config = dict(
    init_std_up=0.0265,
    weight_decay=0.1,
    decay_shape='linear',
    final_lr_fraction=0.0,
    doc_mask=True,
)
Each number is 128 + 24 x the weight over its row's rms, rounded and kept within 0 to 255. Layers, rows and columns count from 0. Numbers have three digits each. The size before them is the row's rms in percent of the matrix's.

# down: layer 6 MLP down (transposed), 896x224, rms 0.108, rows 323-350, columns 112-223
# up: layer 6 MLP up, 896x224, rms 0.116, rows 324-351, columns 112-223
down323 112:173145093122144060141136067138170138129142134131158110108170137138133129109126134128114120151103155142149113144157105150108142185129116090097130104176116114128185095127131144104162152134095144129124131145112103098119088094141104179160103151147118125132159130093100093167091117088132138118135156096112149150088108136115148092117137126117
up324 105:112099144105150098083134097111161119124114129165086106118134077105160157153181108135124121140148154106134100118153125142096125179148097127109124114092098098091122088108114128132121121131128102124089125129094127116136128119125152146099172141124114127122136179106152083142154149111100137145114160152147133089112130116141137167183123103116
down324 102:134097128094151109149164159180132190116138094123125132178121093133083156148097094140107175129122134130158077118142124119167077159109172127145137143119145113140119119135109117126153145150155139104178123132178171125114112150104129139128143145128113100096137113121125160068109081165113135125170104102119115132163164122118159132099156146130
up325 101:170116094112090125125133161161184151122150118135144140120130078116111103127125102170128083157165139134124075131145159138130154098102133138095113110133143128172176113131116126131089114117145158150137149142144129123145156152136129105145095105108109150129103119105087148146163148117159108138126105106093168098160112162134131109140129094146
down325 096:135114125123117108135120159175144123133160138125132095109111127153133156120150124143148139160130156110163131034174102138111126080145143161120115147175136128133126148122128106122116166149179135141126078132137088129161127117123129127121111143092138112155113113085148114123135159184136136158095125105149143125129146101094147120134150127112
up326 098:074077110133131135150121164141124127117117126117110110160124120123144150127152132095124131159150132112117131149143138144140133132102139081134129156145158120105099099148091146129132124117152181140091137094120128150149166159146169105122142111122122153132199101093099146127127138130125127138171167122119191162117119150128103137149128166152
down326 091:124139101071095124138132116096123141119095083122117112168126089112109150108136169097056143103118108144128116112164124097149116123098135132131141125105113181139146121114152165110123128114105123110154068100151179114133145177140121153102134117197134101119126137128116134135158157152176112089133163126125100103129131099116110132116147137135
up327 095:112130105117096134139153148134131149121103080152132140095118161133162135103145147154142107160139150134086097152119156154141144111122097136088134140138104142115104094146119130100154120132130128137171151151135103119117161133131137109140160073098107131179103169130143158144080088118159109146125121095138124155143120130152116140152094124120
down327 092:099128126104107135111188129130107146138118137138127108128134133082141092155149136187117150151139179148135129146078136116113116142137126153131083113127123119175117142101142112138130097094120137101106131127111149132161116147132146086143158136097139114129108157143116151131142121127104136081155146128097141142161128145130135135113179103177
up328 100:104084116143106159131156115146117137114094131138152150167109111155117142089130153072150104136159112100102112142118103119103146132151096150105134122131124130115143110136152122109133096151096083117157079127130132155130148085112118151161120125112142110157153105169102141123089117125101124176114133128130117144140126120144094071102121140160
down328 109:123113160066118134145108099128142104132139139110134139183134121120129128109162103153152107148137149120120136123097098155124110103101115094116120153134105117100133097141181147089129133131118163117125131143149116162131128125119128158079076099101110093135111110146126081153152111092126148095170117126160118144150135140113150116153134147119
up329 106:090115135152135107129136108132101120152105084124119114144119144107137128124151118179119126139089128107117146160135156121131132070144117130104173132137126134102142107097121136121146085166145110163131139177124150140131149140150129158103147111156137119115146132107051112118124141155136176130052102138139109122080106132147138129111139130147
down329 107:132104142128149087138162117195103139074101134149152088164107076131097088132163132108140141149137102124175146115133121113105128114132075143138149130160097108093121119120140156122167114082171151116151130078112101132124120122122150171116142106157078148116111111143107136147119159138110177149118135152114134128152130117137101096082121140087
up330 092:122124106175131112088148099091109148101092134096157165128123092129146109134143113141083110166150098161168121134096173088131105086150097133159124114103138099164123053094123114139141171064150119134125146174122130176127143090130140128104123155123085120129121135120129113132147140119164124074137185115128186106118135161104091104118126107088
down330 100:151142138079148142148070123100131077137155141143151160096150123154101128149103116084122124129149124136107126122133090177129149138122094110137111133156133138119103135117102108129136123095068068149152168157135136143174142135151147171133120155133149171164136149097113121135120086136105143153110154127171117108134112112200104138131107142167
up331 108:075124105139101154125172132097122075163140130143131137135077112105100158131127100178142121170144085149126177116121102123152101101133167137115127135113142169163152122116114136142079115154140156152168143150119165150128123122114135132138077121136125102145133097126091153096122134159116114143136149144138151132138136125178067163106106121123
down331 109:135125125128164120134119149123135168086151142098136116141095164138113164133158144109166123114127097123132147135119138133115128080116127111118105127120111116131157181152151150141136140160135127103146132157111118125121148121123110176126134101162103133113135142106153170194127154134136122117107168081151145151104130114110146141182114113158
up332 104:164132184133111083128147146133135119114104154065110157170146120113110127146126124111138143087112131118145125132124121107104126160096134165165142114142145123119125143145081097129156150112138104175101117111167121085113097134134122129180093136113137124151120095078137143109167155106127154122128112133114139115105089160152115095152153144109
down332 107:105129119118137150114077134146112146149122147141155125117172124151173113107113160103166140107093110178149111138138126127134125153149174146136135144154141099128100136110113140085104161161098128125176134123166130151122157105178134128120130115097123136109162131132059146116082103132106106170149139153132125127109091054089160085136107150112
up333 106:172144116132136092106137110127080094124135145130117164093111126105162145131157089126141122121108138071131158111153214078098159128151129144143129132131118079194128097094143133146119107132132105110100130110091114135157129119139123124135125137135168117127110114114115078099155173137120127111098146137115160095125135120131133104149105133139
down333 105:127153133093147126117161136117153152128134149092107147144158093129128080177132151131101129094140118151127091154205141145126153107107116081146131146153109136108083136176134132154126120120116106124164135098107141134085141139133130136129056127108135104122116146127108117131139115150106139121116133132151122119074114122124098150116133140082
up334 098:126134127078113146119128105123126170127138115063145123075144087123114168147152120145171109123112158114156114118124145122117178102130120159173168162135137091179178191164158145134163137172110148145163128148148150120139162110173119127120095153127121120123112134151143088118140126120157149134134123111146116152180152059119137113127148126122
down334 095:131133103091146125111131156124148116107138154154118099136115143085147097175134141143136126117115097112122135136123114116132131152104092101114145132071110146115131165118116070132109136148113096102122115076108111072175161134126118130094083132140117109074159127092134116126111103135139135112128140126127097132134109103162126146151124135088
up335 093:102109141120149149141077166141093184063090154125076119131104089090090130098145103181118108093106107159080120121136122200166111156185150160144122140110140110117156181117109110130124101110121158113106118130144113119104100127100138087086093107118145147095099149101085181140106148133130120073112125157141110118118150141124131150143127129138
down335 091:143133144136118108130114078137130086130130160130100117136101148168135115137116168155162125121126160124138121145121133078121100135127132151170152082175131136097103132109172118157173117129133162123147177117100119147132148124140175118121153158096111103101171121138128116115184114135142113137096135130128146086136152113150140148131130112110
up336 110:179100087114136131170124079145147173162100139117150129108154065105139109129136124151177134117157125094102147118108125095131091123103143176118157121138137118149070132154128079132113103175132127091161116124115104118151072123144141126067095111098120087153144082154155105152113129107105106141146157142106152103145156091132151131152121131121
down336 105:118162151156123101123149124150125097146142133127139145120107108112131130142143153081136136097124145136133172099132115150105118108153117122110091116124123166101123106118152142124090115091122140142100147134161145146136108137109109097134118120123127169160157091163180119167129103059098106146120117154108127105142115170075102204145135147140
up337 099:084141123151150124154091132160139141125146150166118125092115159118114145094139121148103118140136143118097104132128162107130114146115130115153123143116102148169088087127148113122100116127098097115173097102121201129156111112110113107082085117105083122139177168131081108114131131181107100133122121128143136097140156104076135100136134147145
down337 097:127113128117137128119137142079099145177170162107089166145121087152134135145141110126149107120120130159159152155144089132110119136080113136128124138144126107094143120127076130092082148120146111120084120117152138179109116140118133120154129153115116141127114079160123173137145100168171113126134171179154085177108102130144171150112153106115
up338 093:127126138122111134155126147159097135106133086140144138103118122134159173135109122118109110110117168109140154097125113131102119165120145132092152172145124135162097175128118132138128089081112097121149129117103115148120093176115156114157129187145123157090112113123103106152141155167119105137145177099116112094160139141111106134120117113136
down338 095:133122150157131129138146073141077159107112154119134151107134106152065152139172106121143156141134144148157092076102118142156127128128076095155127145143110158105132131133161097132143163140140134176089135106138101123050131089129112114091123139107106138120159158161126151148125101125125125124119116134120126142132120116121093125112074124191
up339 104:126110086158125106133120107144131076100124122116131072132085131115116112118170153142168154117150139118158108108119185175134078131144131096110134165101120147119138165141146110133182118132139156102112112133092128146124145129146142138171142138116100079114109150158098150101110143135139129064096120139140145160123162149117154116111130176133
down339 106:158095130111124146148092144108146129127141108117160144131133081141119158134122083110095127151095157131110150168107159070115128145152091111094173094123119165123158100142082162123105105146118106169107179147106101159101121082131115112101112105166137160128162109116109107097113106140152165065164126138128118168160109146127099116138160109115
up340 102:111117128106130135130119142141132094097118164109104120126137176173102126104074144095125119138117113097154125138148135118170149175117143121168129167181143105091129112125154102152130103145131164141138142129150121086154148142150141121122096135183123130115144127150158134152140160138067139122115118114101138136133087139091148108086110135116
down340 093:117101177137116136170101149106127141089111145096171142111149103133122131120120119122094129123139112107118143114110108140148103124135113090101112119118125123100117123091124091153109114116166097118127143149149135148100150151126150211180095131165159121083107148132133161137119167116069127087071162099111156169126118131145117126096094146119
up341 088:135130109150139071123104140105128122138109115120109097134126097086143106135116110126159115101121128137114136144134128133128143141116110112105121118114115148141139144114090147147098154106151138134103123142137141140122099112138129128177101138142086146068141135117168113121114148113138116106144146150114139115139184127125151071110121140112
down341 092:113122151149105122133100084118084133111127170141119143171135138141184121116101168107119123105157125139188142189141129099142147159113121142149086109128112137159157134146145095103053130092112130140125111133089129124126161061144143136066139137119142127153137134143141101165109117141186110093129134129141130135131126133138140081150140099164
up342 094:113172124128121173141133044133123200114141086155142098171128108138116101100153137142138122115092159101146089111117083087112144112141154143145147117150119115167142156136118084115121120117115135106127097167145132125134124135138162119101100135115163128138124083174094147157128118122145125109092133178132131150104143093143144143131153152120
down342 093:113134152126092134127100122151149140083148108144116114106098124123136130125159160106103143134119161152109168126166132144162111150097155111048068149156163105129100147142136106124125127148150092161149147151129124138110145186100103119137130123103170105115119113116178141118129155085109104123114125156149138091092114165145104156204091126107
up343 095:084100120137105125102157142141159127155133106135131169124122134123121145175139075131110132126148145050111110124128106142144099143102132117134171124105106122124134156141110128170092157151097159111146117175122121119163176149139113141115095140122121126103119108114108148156120133133133117142179149129160094111113125103125119130191062116098
down343 099:125161107140133122140103160150120104114153151140164082144130151105113112110133158133132092117116122166146113142122152141120126142149122125106099137083127120144134125102117119114189116147205108121131143112133135117161123098082146135124143157096133106163111134121178130149116117130116124139108170113091141139144130132115138130113208122118
up344 099:173128130128110161116096150104130130128154068102124104143092143107148140105145144126109106119096154157102140133137131109128133164123104133156104159148122101141125122096086142140147209156142106116116118122154137137157121115102130102103122161157127138138116147117114114155097149130124139133094135161092130135111101112129109121095158125154
down344 090:121124138111111127155137133062118115122161112134135137138121137134150134139129158094109109154185130078175135135112100150132130072131134122090148117139140095113123115102107104126125114169124136128113105083085137170139116125103100195179119128135134145151118118157136129133137133144092145085120147119117103115110156137105154116136142151101
up345 092:102117150146133145140154119145142081130131136127103132122114140190143158099148101143125154150128133092108118114122122115119107151122141142105132155141172137151150084156145129128126157107104140112075139145143110085091081091126103130104126122126111139188135180183098118112096162117187116138110151131122137146148145171115124104191161179076
down345 093:131108097095128103120140143162120123094120155067166107145175116102155128171130085144114095130160134109172128118100132106104122148114153129124128146095162138118110133128125137100087116140151145104143109139089125109169108145130120142174126148113172153156156121110138163162155115115138151103096141161093170152111136109109153140128101129135
up346 091:173162106126107142111142117114119152116164096126108100101140130091086092150167108165143163128154108140066132139114136143127161130092132131120115127154118143139157128160133127129123119079119108131124106175116093144106161088139124117123126098092067126137144183179115172114098131099097154115102129174125104135109109135120093085160123120149
down346 098:175150088156117138110148123147163120095123162105152090089103165135158137140115126154149099118122128121136145072155140147166115086123074139139173134174112114163155135140141140148083130122122165092145156139136135127150119113108151091085129156127102141152125093111129145107131127133136168124122090125085101146080120133152125117104152089108
up347 099:170171143108141122130135109116137123142126141170137139110157115160161113151108105097154114119155151117141109127144081143089139133115110115112118084149155101133100116147084127122112116117148103115125097136129099097135121110114126199139075144139130133104161134121158143115202096124102147194128171132114125088129094099117131122128116158099
down347 097:134133149094170129153108148144047143176196121092123076131160132117120109134148133155134133148158141169130124112118148116162139110119145139149119157128117088107093115151136112073136095129128139157126153101130153146108107119100094140129128121118148097127128171114162163114139127141161148134125126145117144126109108099109085123124120124141
up348 099:096135116136137124146144140084100135126114148116115150137140162163141129113101110131161122152146170089126088133140155167150124111133103131144132147092160125107117100108145177095137152156157113138139164091141133120089113092112116134122133089101180135148123101125120124126148143171124095128168165128125127063131101153110197102111119171141
down348 099:143140123120158128132150133169117145128151131107167162100130140063145116130119140152114146139096123152122167116092141123099152136115159145090166133143109130148123164133157108122118119090087100116092076139137120139150144115089137136157156107161114132074116166115103150160119136116129147137079129164108133140116134130117147163153126120107
up349 104:117139119115114195122158150096140143150141132127126153120091126135118087130117137162106174134132117087097135161092155093140106120089143177149108141167120095127081084071117141121161137136192137153122099129112141094128097120147126151115146134106102141117130139146085109134134097171118117097118156113176131129176141140128141124120151134140
down349 102:141109101167116079112139116107112180117122179134164174105108136173139157125117121105135116156129059158142116118106080115130163145065120159147141134123145110154118122127122143120154141095130119084096143171135096148083130102112147109198141153152125113170100135128138141121121110098107082112102132134136121122106139139134139142137127108096
up350 097:131160099107112094123174125112114130139135137120162119137134143085130091128167155146128143125137162110164181124090150114163138083126129107109141135139135116175179145122112142129162147165122113104164131144111126153114112149137137149135131111141072133087120153147142089147145135118150111128141086138153112111117104170144121113105101148163
down350 095:118120160085130078156154125132109161098087142149092126158129112102121161098126106106086093131154110069141140123121125128125133159158110144155090151132133110124127114061079119164173169147175136107128113142096140149099125126125116151154131142123112108120140135136134105100183125081135124117096082092135096141116137148144112145139121154101
up351 111:122131135105139110095089086129111128109154129149111146122117156165126114079098059073105116123145121105114133121144151149105122119137125149137140139136108106130146114086114120114094104084044125131141152159106092145131151120116121130095142144056149136132109105102091113131120117170146138157170084128099169157135088106167126103153122133116